python train.py --norm_place="pre" --bias="all" --init_std_o=0.0153 --warmup_steps=200 --doc_mask=true
Each number is 50 + 12 x the weight over its row's rms, rounded and kept within 0 to 99. Layers, rows and columns count from 0. The size before them is the row's rms in percent of the matrix's.

# layer 9 attention key, 512x512, rms 0.0844, rows 385-439, columns 256-319
063:52 30 42 66 60 50 57 33 59 51 54 57 36 48 43 44 36 43 26 64 19 47 75 44 36 58 53 67 37 55 64 48 33 76 43 44 44 51 37 43 36 61 36 58 65 50 45 36 52 46 47 25 51 51 44 47 33 42 69 28 44 46 64 52
058:48 57 52 39 51 63 57 56 42 15 40 59 67 38 62 59 31 50 68 52 46 57 28 48 62 42 57 49 54 50 36 74 54 22 40 47 37 38 58 43 50 56 46 40 49 56 38 47 47 50 36 47 35 55 51 42 39 64 30 55 60 46 53 51
071:60 36 44 41 38 66 56 73 68 33 51 47 54 64 41 53 50 51 53 46 49 65 49 56 50 34 33 49 42 61 75 61 63 48 55 54 50 46 55 50 59 69 57 31 42 46 44 63 29 37 62 39 40 53 32 48 32 52 65 55 61 52 51 47
100:47 35 30 45 33 61 57 41 57 44 20 37 54 52 44 55 76 53 67 52 41 56 31 79 60 48 39 45 53 49 46 70 58 53 55 60 65 56 44 37 55 59 59 54 61 36 40 64 40 53 53 68 53 60 38 50 21 46 77 43 55 63 54 56
103:59 66 45 48 45 50 50 38 64 50 46 67 41 50 43 36 40 64 42 47 50 62 53 33 59 52 61 57 52 36 60 43 64 56 45 29 68 58 55 63 38 75 51 52 43 57 27 53 26 64 49 65 38 49 54 40 56 43 63 57 64 21 42 60
111:40 49 38 74 60 56 55 60 42 39 31 29 45 47 51 57 87 72 58 43 67 49 49 45 47 34 44 46 34 20 44 41 60 20 61 51 51 30 50 49 56 54 44 60 46 32 62 53 65 46 60 33 37 44 73 46 45 42 41 50 39 47 36 53
108:52 48 67 26 48 29 47 55 46 30 60 52 56 45 48 37 53 61 20 52 30 44 47 66 48 51 53 53 51 45 59 55 83 38 46 41 47 44 66 63 48 61 57 39 43 47 68 56 53 61 41 46 38 69 70 55 39 24 56 39 41 62 42 54
054:58 55 46 57 51 47 54 40 43 27 47 36 68 35 68 45 41 55 61 49 50 57 87 65 63 46 45 40 47 51 58 70 55 55 50 42 55 40 73 53 55 50 53 64 55 26 60 42 55 24 47 46 70 38 57 32 39 77 51 50 38 62 65 45
052:33 35 61 59 51 66 40 36 51 42 54 75 74 43 51 32 60 74 66 51 79 38 52 37 36 58 57 49 51 58 25 38 42 46 44 52 56 59 49 42 54 46 44 58 46 64 43 49 49 53 56 39 78 30 43 58 77 49 49 64 20 56 67 56
066:57 52 40 48 65 69 41 75 50 42 50 40 51 59 45 59 54 52 36 63 58 47 47 44 48 58 45 38 38 50 53 36 50 57 62 64 51 46 59 65 54 60 58 32 24 39 33 54 52 50 48 53 31 52 37 45 24 52 55 33 47 67 46 46
068:59 49 21 56 46 51 54 47 33 42 38 36 60 56 27 50 70 53 48 46 63 57 51 69 40 45 53 48 35 54 31 33 72 56 51 42 50 69 54 66 48 67 74 57 59 31 41 28 55 71 66 33 47 60 42 48 27 31 69 61 53 49 52 46
067:52 59 35 38 53 47 51 50 50 63 44 44 64 47 66 56 66 45 66 47 50 45 32 63 59 38 53 29 55 50 37 45 66 50 41 35 47 57 79 50 71 67 64 45 55 80 74 28 62 48 42 49 72 44 50 47 63 51 55 53 65 40 45 24
107:51 41 69 44 48 60 65 54 55 54 10 48 67 53 23 42 35 37 51 55 82 49 56 47 66 48 31 45 31 40 46 52 64 40 18 64 54 50 44 58 61 36 69 59 59 54 56 71 68 47 45 42 39 43 59 53 29 36 61 37 42 33 30 62
110:49 47 49 34 58 57 37 63 39 61 32 45 57 54 45 55 49 23 89 63 27 53 40 36 60 47 41 56 53 56 54 44 50 44 47 50 44 51 68 61 62 60 58 38 34 48 67 45 60 47 55 64 47 57 48 74 29 52 44 47 55 44 48 61
114:38 53 52 53 41 40 65 46 59 40 65 75 59 37 49 98 49 44 46 29 64 39 57 45 46 36 25 65 14 57 45 42 43 54 69 31 75 29 30 46 49 49 41 49 42 61 57 63 64 50 58 74 42 54 41 44 49 41 46 47 51 55 57 55
114:60 43 48 62 38 33 26 71 48 64 55 43 59 49 57 30 31 38 60 63 52 58 52 50 41 50 50 59 47 58 35 51 44 56 56 43 39 65 46 26 52 46 53 36 52 56 41 47 38 34 35 66 57 61 37 36 62 36 71 39 62 51 48 51
114:63 37 39 62 58 59 42 64 61 40 53 38 41 75 31 60 26 42 69 61 55 45 49 58 26 48 31 43 37 41 46 38 38 47 52 37 36 46 57 66 62 43 51 45 56 44 63 54 41 62 50 48 44 46 44 54 70 55 45 72 43 60 60 83
110:50 57 47 41 46 21 51 43 46 48 48 48 52 57 58 44 48 49 38 71 47 66 67 29 36 49 60 48 39 39 38 52 65 41 40 45 73 54 64 59 65 40 54 49 54 48 54 54 45 42 57 70 30 49 47 32 50 40 38 47 37 60 59 44
110:77 39 51 55 46 32 51 37 55 57 16 46 64 57 37 45 39 71 70 53 44 54 31 41 55 42 34 35 42 56 39 44 67 54 68 51 60 54 49 69 45 52 40 45 73 39 58 48 51 37 42 61 44 49 38 49 33 52 54 28 48 68 66 34
110:49 61 37 54 58 52 19 45 74 56 35 50 49 51 26 40 68 39 39 68 59 41 59 55 51 63 51 52 52 38 60 56 37 59 31 34 61 43 48 72 41 40 58 33 56 53 52 49 57 35 70 52 64 44 45 31 57 60 17 72 45 37 31 50
114:74 49 42 39 64 58 43 31 56 43 48 55 58 56 31 25 54 71 56 63 35 47 60 49 33 40 48 52 49 61 43 47 40 75 42 69 74 54 63 50 53 61 49 45 40 61 37 34 31 56 46 47 55 56 69 45 53 49 46 62 50 55 50 76
113:69 35 46 53 50 68 86 61 45 52 65 69 49 68 53 41 52 26 58 39 59 62 46 30 56 35 20 49 48 58 56 49 47 32 49 62 42 58 63 57 43 33 49 39 40 55 59 46 36 62 56 43 29 51 43 37 42 56 53 32 70 47 35 53
106:38 37 52 48 68 60 58 49 64 47 73 60 60 43 45 62 51 51 69 58 50 25 63 55 34 70 39 39 62 60 47 72 41 59 48 48 63 58 41 49 67 65 58 68 52 53 50 45 56 39 40 59 56 56 47 36 63 47 53 30 37 47 41 51
111:57 63 36 77 64 23 43 69 49 39 49 49 51 52 54 29 30 33 70 53 49 48 56 72 50 53 48 52 73 44 35 72 55 25 33 54 75 55 61 53 36 56 58 68 60 46 45 68 37 39 63 53 34 58 45 49 37 39 52 73 48 50 44 72
112:58 49 26 58 41 37 56 47 38 22 58 52 40 45 59 45 52 46 26 42 60 38 44 58 55 60 39 32 54 53 53 35 21 39 44 59 45 55 52 60 62 66 67 54 49 55 39 59 26 36 67 43 69 60 50 48 56 68 57 65 54 63 47 66
111:54 66 26 61 45 26 54 66 39 29 68 43 54 55 23 57 54 62 50 61 71 54 46 57 64 60 59 52 39 44 40 45 45 52 42 52 55 61 39 54 51 52 46 60 46 43 51 53 42 47 57 86 53 29 51 55 65 40 50 32 68 51 35 33
114:42 55 63 58 47 59 45 44 44 48 68 52 46 52 26 42 38 55 38 63 46 56 31 79 61 45 37 57 59 43 49 57 67 53 61 49 48 51 57 60 47 70 60 40 67 41 59 47 44 43 63 62 65 44 55 51 36 32 39 36 21 65 42 52
110:64 57 44 49 55 44 58 47 34 61 53 51 59 65 52 62 35 40 55 50 64 52 59 50 51 48 42 47 48 56 27 52 62 68 61 55 50 52 60 55 43 47 33 29 43 49 51 55 69 44 61 59 64 47 57 63 59 53 48 45 42 68 32 41
114:46 58 22 57 56 46 84 51 31 32 44 62 65 33 40 38 56 30 49 43 55 38 40 57 60 46 67 37 40 30 45 44 34 72 43 54 51 56 44 52 37 51 40 44 54 61 45 64 37 56 56 51 68 41 58 50 29 50 41 56 67 44 60 47
112:43 81 64 50 73 53 60 47 33 60 56 34 60 44 67 46 67 38 51 48 45 44 62 47 37 55 52 50 50 70 68 38 51 39 53 47 48 40 68 44 38 59 38 34 44 52 61 67 46 59 40 74 43 43 41 64 65 53 45 50 53 41 59 39
111:45 59 30 47 31 35 54 50 47 63 52 24 68 50 55 52 48 53 40 45 54 56 49 58 53 62 38 82 50 29 50 60 24 52 65 49 37 69 51 49 57 63 33 47 56 47 60 43 63 38 65 43 47 24 73 60 50 49 41 23 58 43 42 36
109:52 50 45 37 68 54 70 61 50 59 50 58 66 46 44 56 59 52 52 42 41 31 52 40 25 50 40 62 54 55 70 31 38 53 42 74 53 63 57 34 50 52 12 50 51 52 74 38 64 25 60 69 67 58 60 33 59 42 57 60 48 48 20 58
108:39 43 46 69 42 51 41 44 45 37 41 46 60 36 56 68 61 38 71 58 42 52 33 52 37 48 44 38 39 65 61 44 55 63 35 35 72 59 49 30 52 48 50 60 59 51 37 34 51 42 60 68 63 32 29 47 45 61 44 59 59 35 53 62
109:76 56 53 49 41 50 38 56 44 50 62 50 40 46 43 29 28 21 67 46 65 42 42 20 45 53 38 70 27 34 44 46 37 53 42 36 68 54 62 33 57 42 42 23 33 48 51 48 55 52 31 46 70 48 66 47 41 48 55 40 30 28 42 48
115:46 69 32 32 63 62 66 44 71 34 36 45 54 46 28 36 60 60 55 37 49 45 60 47 42 65 25 32 77 44 62 59 32 56 38 46 43 52 64 40 60 55 51 45 41 43 38 70 45 36 41 70 59 56 45 38 76 56 72 49 43 71 46 19
112:33 37 49 72 51 23 36 64 29 21 37 65 52 37 59 38 45 50 57 50 59 54 63 57 43 57 33 29 50 68 55 64 67 50 75 31 39 53 45 66 57 54 38 36 43 56 44 56 60 67 24 44 64 57 49 49 45 63 53 48 29 59 60 45
111:44 64 40 46 48 70 40 39 54 50 34 47 44 47 43 54 41 57 56 39 43 48 55 49 57 41 33 53 48 56 38 30 26 25 45 67 44 37 57 68 37 65 38 32 33 46 36 64 72 47 57 62 30 70 51 43 57 44 65 36 49 47 66 42
115:35 47 62 48 70 52 66 39 49 61 47 50 41 52 67 50 52 48 76 50 39 54 50 36 37 47 53 45 48 61 46 81 52 29 46 45 75 53 41 55 51 55 47 50 23 35 51 38 53 40 61 52 64 57 59 51 82 70 58 55 50 47 48 49
110:56 56 52 72 80 60 70 52 53 50 58 67 48 60 51 65 61 65 65 53 57 53 51 39 37 51 51 47 52 53 65 42 34 55 47 66 42 41 73 51 38 47 60 70 42 62 65 51 54 48 43 47 47 32 54 45 53 23 56 33 37 31 61 35
110:45 38 46 55 44 46 22 66 83 69 37 44 54 08 48 49 45 40 36 53 63 53 41 32 65 30 37 64 72 32 68 41 58 53 62 53 55 59 46 48 70 60 53 47 44 35 47 65 63 49 44 54 44 58 31 62 65 58 40 48 65 57 35 46
115:44 46 61 50 53 44 83 54 41 45 42 49 66 37 36 34 46 51 67 46 34 67 44 68 45 68 45 58 68 38 45 60 36 57 43 49 52 23 55 36 42 58 66 39 44 61 56 63 59 56 59 54 55 59 43 63 52 51 57 45 29 37 54 58
110:65 48 71 62 44 54 56 60 65 54 57 55 30 68 42 38 47 48 51 35 77 53 26 49 46 51 69 26 51 25 57 39 67 53 47 51 39 38 70 49 62 44 39 41 51 67 55 54 52 45 57 50 34 55 41 67 51 45 57 49 54 44 48 47
110:43 70 59 46 57 54 63 47 52 46 31 33 43 74 29 43 73 56 65 57 45 58 34 56 34 20 64 41 52 61 39 36 49 54 52 46 44 41 35 66 41 72 55 39 24 54 36 53 60 28 54 35 56 41 45 59 52 45 52 46 41 70 43 61
107:28 38 69 39 61 35 48 41 44 48 49 41 40 52 42 53 57 45 40 56 57 73 43 45 55 64 57 63 43 32 51 81 76 51 43 54 59 34 52 59 67 37 35 53 70 50 36 54 60 46 41 47 58 56 64 47 42 52 54 23 59 52 66 70
113:15 33 52 51 77 56 73 50 50 33 62 52 30 51 45 37 52 63 54 50 69 69 47 42 41 48 46 36 51 50 81 45 69 66 63 50 32 41 51 57 43 46 48 53 43 43 49 38 64 26 32 39 47 38 46 52 63 93 71 53 31 40 45 31
109:45 40 61 38 36 19 30 56 51 50 59 45 62 39 41 45 43 49 29 53 48 46 47 54 66 74 50 48 60 60 48 50 48 32 56 41 54 58 34 50 38 66 60 41 34 46 50 51 44 53 48 38 52 62 58 29 53 19 68 72 44 39 46 47
111:65 53 66 42 41 38 45 67 51 48 57 43 58 43 47 80 47 42 42 52 61 44 44 46 62 49 35 38 50 51 57 28 35 52 43 50 56 62 47 54 46 41 24 65 81 54 65 59 41 63 32 42 53 56 58 44 49 42 53 25 44 43 45 58
114:53 59 36 57 55 63 47 47 46 66 53 64 43 71 46 34 35 35 63 59 49 37 59 66 48 71 65 34 41 65 84 33 45 38 69 39 32 57 69 77 47 48 58 23 48 40 28 76 38 70 39 32 52 45 66 37 38 64 61 65 62 47 42 41
111:71 45 59 62 63 49 40 61 43 26 47 52 49 68 29 54 50 41 55 49 59 53 44 60 57 17 32 60 39 75 44 32 50 64 70 52 44 68 48 48 37 53 62 47 61 30 39 42 52 71 30 54 42 65 32 46 55 47 38 55 40 41 50 54
112:45 45 35 69 58 66 38 50 30 66 39 54 58 59 73 67 54 41 64 35 41 68 55 30 52 51 56 57 58 48 32 62 25 35 45 47 49 50 38 64 58 75 35 39 42 55 56 45 56 61 34 65 42 47 67 48 41 48 60 46 42 45 53 45
114:45 35 69 55 43 46 52 43 51 57 67 45 54 73 54 46 30 51 57 54 52 56 62 51 44 61 31 43 75 64 80 53 29 59 42 55 54 22 58 64 47 43 49 34 44 31 54 60 49 67 55 48 46 50 29 75 52 58 37 31 48 34 45 43
115:22 46 56 68 66 45 56 65 53 40 38 28 41 35 38 36 47 40 46 39 56 53 56 64 52 62 53 57 39 59 62 33 43 46 53 47 54 35 69 64 74 47 38 63 68 30 61 45 65 45 34 40 56 44 42 36 44 33 64 78 59 47 46 49
114:38 48 56 43 54 27 36 63 21 46 47 43 51 67 69 70 47 48 29 40 65 49 29 42 59 65 36 54 52 42 68 40 69 58 57 52 39 64 55 51 76 42 54 40 41 67 60 50 35 63 72 38 59 36 51 42 30 48 75 47 43 52 46 53
112:52 48 69 71 68 61 33 24 28 68 67 35 55 59 31 61 62 33 44 62 39 47 59 60 25 64 58 83 57 64 43 24 51 44 26 50 32 30 46 31 48 42 66 52 72 54 47 57 84 54 63 47 44 42 48 71 42 55 51 58 44 57 60 34
112:54 60 45 43 52 45 56 50 55 39 64 30 40 45 61 53 62 62 26 42 55 48 75 59 77 38 31 44 57 54 63 50 47 76 45 39 56 45 54 44 48 59 45 61 43 55 48 46 48 44 63 55 55 28 51 49 59 40 41 66 79 70 46 29
# layer 9 attention query, 512x512, rms 0.0843, rows 386-439, columns 256-319
056:61 53 37 14 67 50 17 77 85 67 56 60 46 52 67 61 50 47 49 56 29 84 56 43 65 70 33 61 60 62 59 40 20 69 62 69 48 42 34 39 59 41 29 57 62 51 61 40 40 51 41 57 60 60 48 42 43 52 43 72 47 38 60 47
069:50 66 47 16 62 61 41 72 53 54 51 63 37 55 51 33 56 55 64 76 22 65 35 59 57 50 51 62 50 50 22 57 28 87 72 53 57 40 38 36 49 39 23 52 70 47 39 44 69 54 46 51 63 50 57 40 44 60 41 60 61 42 57 56
103:49 51 57 63 74 63 48 40 35 57 44 49 52 43 57 41 41 56 61 74 67 24 55 47 47 42 40 38 42 59 37 66 70 34 56 23 44 61 46 46 54 53 49 49 57 57 53 63 42 43 37 59 33 70 64 67 74 43 42 65 55 43 44 46
102:49 55 45 42 45 52 55 38 46 48 44 46 46 37 36 43 39 44 65 33 72 63 46 65 31 43 40 73 56 57 35 41 51 47 45 50 39 54 50 42 44 43 70 64 56 55 48 60 71 66 49 60 40 38 72 48 42 57 32 29 57 35 48 40
110:46 46 38 49 52 52 51 54 60 63 21 44 42 16 77 49 60 38 75 66 64 57 59 66 57 48 58 62 61 45 42 51 49 58 64 72 45 50 52 49 52 56 72 53 51 52 53 53 48 48 51 54 54 55 44 57 23 38 45 47 40 65 37 55
109:35 41 52 55 29 62 72 50 55 56 63 55 61 36 55 47 47 40 35 63 30 50 40 52 38 47 54 55 44 63 46 43 62 54 47 36 40 56 43 52 37 70 59 54 35 50 58 60 43 46 44 42 49 61 67 58 57 49 50 53 30 52 45 49
052:51 49 39 48 52 61 60 63 40 60 46 41 71 53 31 36 73 39 68 56 44 58 16 26 31 56 45 41 38 51 55 14 57 52 48 48 56 54 44 48 35 56 42 34 55 72 32 42 51 68 44 44 49 45 60 65 54 30 48 52 46 49 60 53
053:35 26 46 57 33 49 41 45 69 51 47 58 35 67 61 44 55 53 37 34 46 37 40 57 80 23 47 34 37 28 65 62 51 43 36 33 29 38 37 31 31 53 49 26 40 60 58 51 70 45 51 30 37 43 63 54 40 65 36 59 47 52 36 40
067:43 60 33 35 56 47 68 46 36 65 60 53 49 32 31 32 41 50 49 53 36 57 71 57 65 50 35 65 46 76 63 80 55 52 45 48 60 62 40 36 69 34 49 57 44 66 61 50 36 47 62 52 51 60 56 38 55 48 47 63 51 21 40 61
074:39 65 58 63 60 50 58 36 50 63 31 50 39 48 41 47 55 69 62 61 56 28 63 42 67 40 28 35 50 51 41 72 60 37 46 53 45 54 48 39 76 42 51 47 56 36 53 55 55 59 59 53 59 76 72 45 64 51 54 52 44 50 44 53
075:50 75 63 78 47 50 35 43 45 51 40 59 45 47 47 71 36 53 37 31 39 35 50 46 62 48 24 70 46 33 75 73 68 48 50 62 59 62 52 58 71 57 72 65 44 37 56 34 44 49 63 38 20 70 44 38 54 33 70 49 54 41 34 55
104:42 51 72 30 48 51 46 50 44 58 32 69 54 45 44 71 60 33 58 65 45 52 36 54 56 48 47 48 51 54 41 61 69 38 41 42 55 25 14 44 43 45 46 54 35 31 41 45 52 51 63 53 51 42 47 48 44 66 66 28 44 41 61 69
109:61 58 65 46 45 43 60 60 66 45 64 58 68 47 47 59 43 42 75 43 47 48 53 46 38 48 45 55 62 41 87 45 49 39 63 57 19 49 63 36 49 48 64 55 67 47 60 42 34 43 56 60 68 54 16 39 56 55 50 37 35 61 62 63
114:62 47 28 84 33 44 69 59 60 41 56 59 66 54 46 85 46 47 39 16 51 48 79 46 42 46 60 60 43 64 46 55 70 50 59 30 66 49 39 52 53 63 40 76 55 78 71 58 40 46 63 65 41 53 56 52 45 34 45 52 41 37 39 57
113:54 57 33 48 47 53 42 47 30 46 52 36 49 62 37 19 40 47 41 59 44 38 66 19 48 36 53 76 55 59 42 59 39 55 42 49 54 45 62 51 33 56 65 26 64 38 21 63 68 59 39 52 41 59 37 46 74 21 51 43 47 55 63 41
115:40 56 36 64 45 45 43 55 50 59 61 64 82 57 39 42 42 60 62 55 59 45 47 75 72 40 46 40 47 51 57 42 52 68 53 64 50 35 48 46 39 49 64 52 41 42 29 80 37 63 33 54 47 53 52 62 55 72 54 45 54 41 64 53
111:43 44 56 64 52 67 37 52 48 51 51 38 44 49 69 55 29 51 41 51 47 62 44 45 50 53 46 70 70 39 56 41 40 66 65 44 69 42 67 61 40 44 49 24 56 59 45 48 50 45 59 57 62 66 57 41 44 55 47 43 52 45 39 53
111:56 33 53 48 45 34 74 43 34 49 46 64 56 44 55 49 59 49 78 35 45 60 49 45 38 41 47 39 49 34 47 53 73 41 54 54 53 35 50 49 34 46 62 47 44 58 46 43 59 31 33 43 38 45 49 54 70 36 46 60 46 62 66 56
110:56 44 43 39 48 68 48 56 58 56 57 38 38 46 44 59 35 47 39 67 50 88 57 50 45 60 74 59 53 52 55 69 58 40 50 73 52 49 44 46 47 46 50 66 67 43 71 67 26 60 39 61 68 55 51 42 45 35 30 40 35 48 16 44
113:59 57 30 64 45 38 33 35 48 25 69 64 45 55 36 44 62 40 29 59 54 55 66 54 44 28 51 23 63 47 61 40 27 63 45 58 38 35 40 45 52 53 63 43 41 57 56 62 45 71 52 49 53 39 67 69 37 36 23 49 42 57 44 59
109:61 53 55 56 52 55 74 37 49 38 43 74 46 47 58 37 34 63 66 43 55 48 59 58 64 46 41 45 51 67 27 53 80 38 63 56 37 36 46 57 21 31 48 63 63 50 35 50 37 67 34 37 38 60 30 38 54 33 53 32 56 36 63 58
102:32 30 54 50 49 42 31 52 33 41 54 22 39 57 59 59 50 49 44 44 48 36 49 48 30 36 44 51 55 59 55 51 56 33 51 44 37 52 24 70 68 50 66 75 51 33 61 42 55 59 54 60 39 76 45 42 46 83 39 42 44 36 39 27
109:60 65 37 81 61 33 37 55 54 39 65 47 59 36 51 42 52 38 49 56 57 48 26 53 31 57 49 62 64 66 64 60 58 44 51 36 50 50 68 42 50 23 45 61 39 60 48 34 55 40 53 56 38 73 49 48 57 50 58 55 48 80 57 52
110:50 51 43 50 50 46 64 57 62 41 68 72 44 50 57 56 43 39 44 75 53 67 43 46 58 61 69 35 55 48 43 60 28 51 60 59 48 58 59 59 54 65 42 55 45 56 45 63 47 39 61 48 53 83 55 55 52 41 44 77 40 42 61 35
107:52 35 33 40 52 40 45 43 53 42 59 42 46 50 56 49 53 49 60 29 36 48 45 46 66 54 41 39 45 61 60 36 47 48 47 40 51 56 54 85 68 44 46 55 52 28 79 70 78 51 60 47 44 50 43 56 57 76 63 42 63 70 67 46
114:84 58 57 72 52 46 51 50 45 68 56 47 45 57 17 43 37 45 56 78 52 63 54 53 36 29 43 38 64 60 61 36 67 58 66 43 35 53 27 55 53 47 56 38 58 77 61 37 50 49 47 57 37 47 26 75 57 51 49 53 57 46 53 34
111:63 53 66 23 48 49 34 58 56 50 62 39 41 56 56 77 48 26 60 59 61 55 54 70 37 37 55 45 48 66 33 50 53 29 58 51 37 56 62 45 37 55 58 36 53 39 36 49 45 53 44 45 44 40 40 53 63 61 58 56 37 48 46 45
113:66 40 17 55 43 53 54 22 49 44 63 51 51 39 44 56 38 25 60 36 66 15 50 51 54 63 49 22 58 47 41 55 40 60 57 44 60 32 82 37 33 48 56 54 55 58 45 55 39 43 61 50 69 52 49 47 45 37 33 57 54 38 57 55
113:55 32 46 43 58 58 66 33 43 48 55 56 48 40 35 38 35 39 73 29 45 64 49 57 62 45 67 68 46 53 58 56 48 39 58 40 33 60 63 44 45 55 64 37 54 54 53 33 57 46 66 63 53 46 48 51 50 56 38 53 48 58 76 46
109:40 50 58 37 49 42 58 69 33 49 64 42 48 31 58 44 54 36 39 63 53 51 56 42 41 44 46 48 46 62 67 56 43 46 41 64 45 56 63 36 57 55 48 37 49 64 57 56 64 46 55 50 50 35 63 68 51 47 47 58 60 57 37 71
109:31 30 55 27 51 52 68 44 28 39 35 36 39 48 47 57 67 32 41 72 48 54 44 60 57 37 42 64 61 39 59 50 45 61 38 61 53 54 38 65 33 56 47 56 48 34 45 40 49 42 57 60 48 59 34 57 69 55 33 74 58 42 57 56
109:45 46 48 52 45 50 43 55 41 55 44 54 54 42 44 69 59 52 44 46 41 45 68 52 54 66 60 59 32 55 71 56 59 37 47 52 33 58 42 56 44 65 52 50 42 53 32 45 44 51 43 57 33 58 33 50 65 44 68 49 39 60 76 57
111:43 63 59 41 38 37 49 77 52 61 48 34 52 50 35 26 53 49 48 41 62 50 55 45 43 45 66 48 41 53 25 47 56 40 73 31 47 50 45 47 56 48 45 45 50 35 69 46 43 27 39 34 65 46 60 44 54 29 61 41 36 48 45 56
110:51 53 51 38 47 59 54 52 45 53 55 54 15 31 40 51 37 50 64 53 41 37 56 53 53 56 55 65 49 42 35 80 62 57 50 61 33 48 63 44 64 50 34 48 39 59 28 58 49 66 58 50 62 64 30 60 50 36 51 33 30 55 40 56
111:40 46 43 47 40 34 53 39 57 46 62 44 47 60 53 23 58 56 53 44 42 42 47 52 34 44 28 38 60 56 26 51 55 47 47 43 55 61 46 63 57 73 55 48 33 47 54 61 37 43 49 34 44 60 61 63 68 36 47 56 23 50 63 43
109:56 62 52 36 56 59 49 56 59 42 34 60 49 73 46 63 57 60 31 56 34 38 36 31 65 48 68 29 31 57 42 33 51 36 49 39 72 49 72 54 59 43 45 44 26 66 38 57 55 55 63 31 35 68 53 58 46 57 37 35 56 56 55 39
115:47 40 66 52 40 60 63 45 53 31 31 42 34 49 28 59 45 38 50 54 43 54 41 64 42 22 64 70 47 53 55 53 49 45 37 38 61 52 50 56 49 37 44 25 52 36 46 43 62 56 55 57 61 40 52 75 72 43 55 39 52 45 58 66
109:75 47 50 62 43 67 52 59 54 52 63 77 59 31 78 61 49 45 48 45 73 30 66 55 76 56 42 30 52 38 65 46 42 57 55 41 52 69 57 57 60 38 63 58 38 43 44 57 50 41 37 57 55 35 44 52 49 60 55 46 57 65 71 41
104:46 81 40 48 52 40 42 52 57 51 32 54 41 49 51 42 35 29 36 64 54 38 40 27 45 54 54 60 57 63 32 42 60 56 36 32 62 65 59 35 28 53 48 44 53 59 37 56 55 44 57 53 67 79 53 48 56 59 48 41 54 20 46 55
113:39 51 53 62 43 42 40 57 50 35 36 53 35 67 52 52 52 56 66 45 77 40 41 67 86 46 28 54 41 43 38 56 38 47 54 60 56 40 42 54 29 54 59 66 55 58 55 71 71 42 65 54 44 51 44 38 43 42 48 35 43 39 56 57
114:80 42 43 48 51 44 36 62 72 55 35 40 50 63 34 41 43 57 35 38 43 36 33 82 68 54 64 25 52 51 61 41 41 44 48 49 66 51 52 49 46 52 45 50 50 67 69 52 50 62 42 62 63 45 51 63 48 40 59 50 63 26 78 50
106:64 55 50 50 64 55 71 63 39 45 38 44 67 56 56 46 44 55 50 40 70 56 52 48 56 24 45 49 65 23 52 71 43 42 43 49 25 61 44 58 61 73 47 39 48 60 32 54 58 29 63 24 53 37 46 66 48 54 46 41 36 33 34 79
107:37 48 56 59 48 65 54 61 47 52 43 43 57 43 53 45 62 45 31 56 67 48 60 43 51 50 42 42 50 56 53 65 52 53 73 52 41 60 67 59 41 36 45 45 38 63 48 29 65 53 23 54 30 55 56 50 43 58 89 26 45 50 72 56
110:50 48 62 47 58 55 41 77 64 52 53 58 45 65 71 52 49 39 35 41 31 66 40 47 42 41 55 44 47 33 54 40 46 55 45 59 55 62 55 45 34 76 39 40 48 45 42 62 75 34 30 33 41 23 30 47 54 56 51 46 24 42 52 54
108:58 49 58 60 42 57 33 48 44 62 45 51 61 59 41 39 57 64 30 77 41 39 53 26 50 45 49 43 68 52 53 52 70 34 51 63 41 69 56 35 45 47 45 50 36 49 67 35 48 45 59 70 47 45 57 40 58 69 48 42 41 57 46 39
110:48 52 55 39 31 46 57 45 49 41 39 16 57 39 28 45 67 53 35 45 68 46 58 50 33 76 53 34 64 82 41 63 61 38 42 59 61 22 52 37 59 67 39 67 61 49 53 58 63 40 47 52 59 66 47 67 56 26 68 33 63 73 51 39
116:56 48 74 48 64 42 48 52 67 54 45 59 50 55 54 55 38 44 65 73 65 67 60 60 40 56 57 53 51 59 55 68 59 45 65 40 50 64 43 50 69 28 64 57 49 22 36 49 48 55 56 38 47 24 72 38 19 49 38 46 50 29 49 40
112:56 70 48 54 42 41 50 53 42 38 56 48 49 57 52 48 47 48 43 51 32 73 30 55 62 29 41 60 51 59 28 55 37 41 49 33 43 45 56 40 54 48 69 55 44 48 48 59 49 61 62 47 42 57 65 46 58 46 33 56 45 49 48 57
113:46 64 53 41 49 54 37 55 51 63 33 67 56 42 49 64 57 55 37 20 56 47 42 27 44 54 56 43 71 12 60 53 67 64 49 35 41 22 43 66 50 50 35 46 39 54 42 37 49 79 24 58 41 39 58 44 64 56 37 53 64 25 60 40
115:36 59 68 69 68 63 47 44 66 41 55 54 58 40 57 48 44 33 77 52 52 54 62 32 18 50 61 48 47 46 39 54 35 60 44 52 55 44 62 44 26 57 42 32 50 48 41 47 70 46 38 37 60 50 53 69 44 48 75 42 53 39 52 34
111:37 49 46 43 55 55 74 51 48 41 39 43 26 42 40 54 48 51 43 40 31 63 58 52 78 65 42 64 46 41 48 51 28 53 56 50 68 58 38 54 57 34 64 58 44 62 31 62 59 50 51 53 47 43 36 38 31 52 60 72 50 56 41 53
112:57 54 46 51 36 27 66 68 51 55 48 53 64 57 71 20 72 77 23 58 56 58 34 38 49 57 34 27 46 30 48 49 62 36 59 50 50 82 65 84 63 59 48 34 61 42 63 38 53 35 68 65 39 44 39 36 37 42 67 58 55 52 49 43
110:49 51 44 68 57 63 41 37 24 72 61 43 53 76 40 71 63 48 51 65 40 57 53 47 40 40 28 65 41 54 60 32 47 25 31 42 68 65 52 28 57 47 39 55 54 59 56 45 50 35 63 73 53 39 52 36 52 61 41 70 42 49 41 29
112:48 49 55 40 25 51 49 27 50 51 58 33 50 39 50 48 80 72 30 36 47 54 40 46 62 60 67 32 50 38 51 58 54 69 32 41 59 55 57 56 25 48 79 49 59 75 65 44 45 56 51 54 58 33 48 37 40 57 52 52 35 58 55 29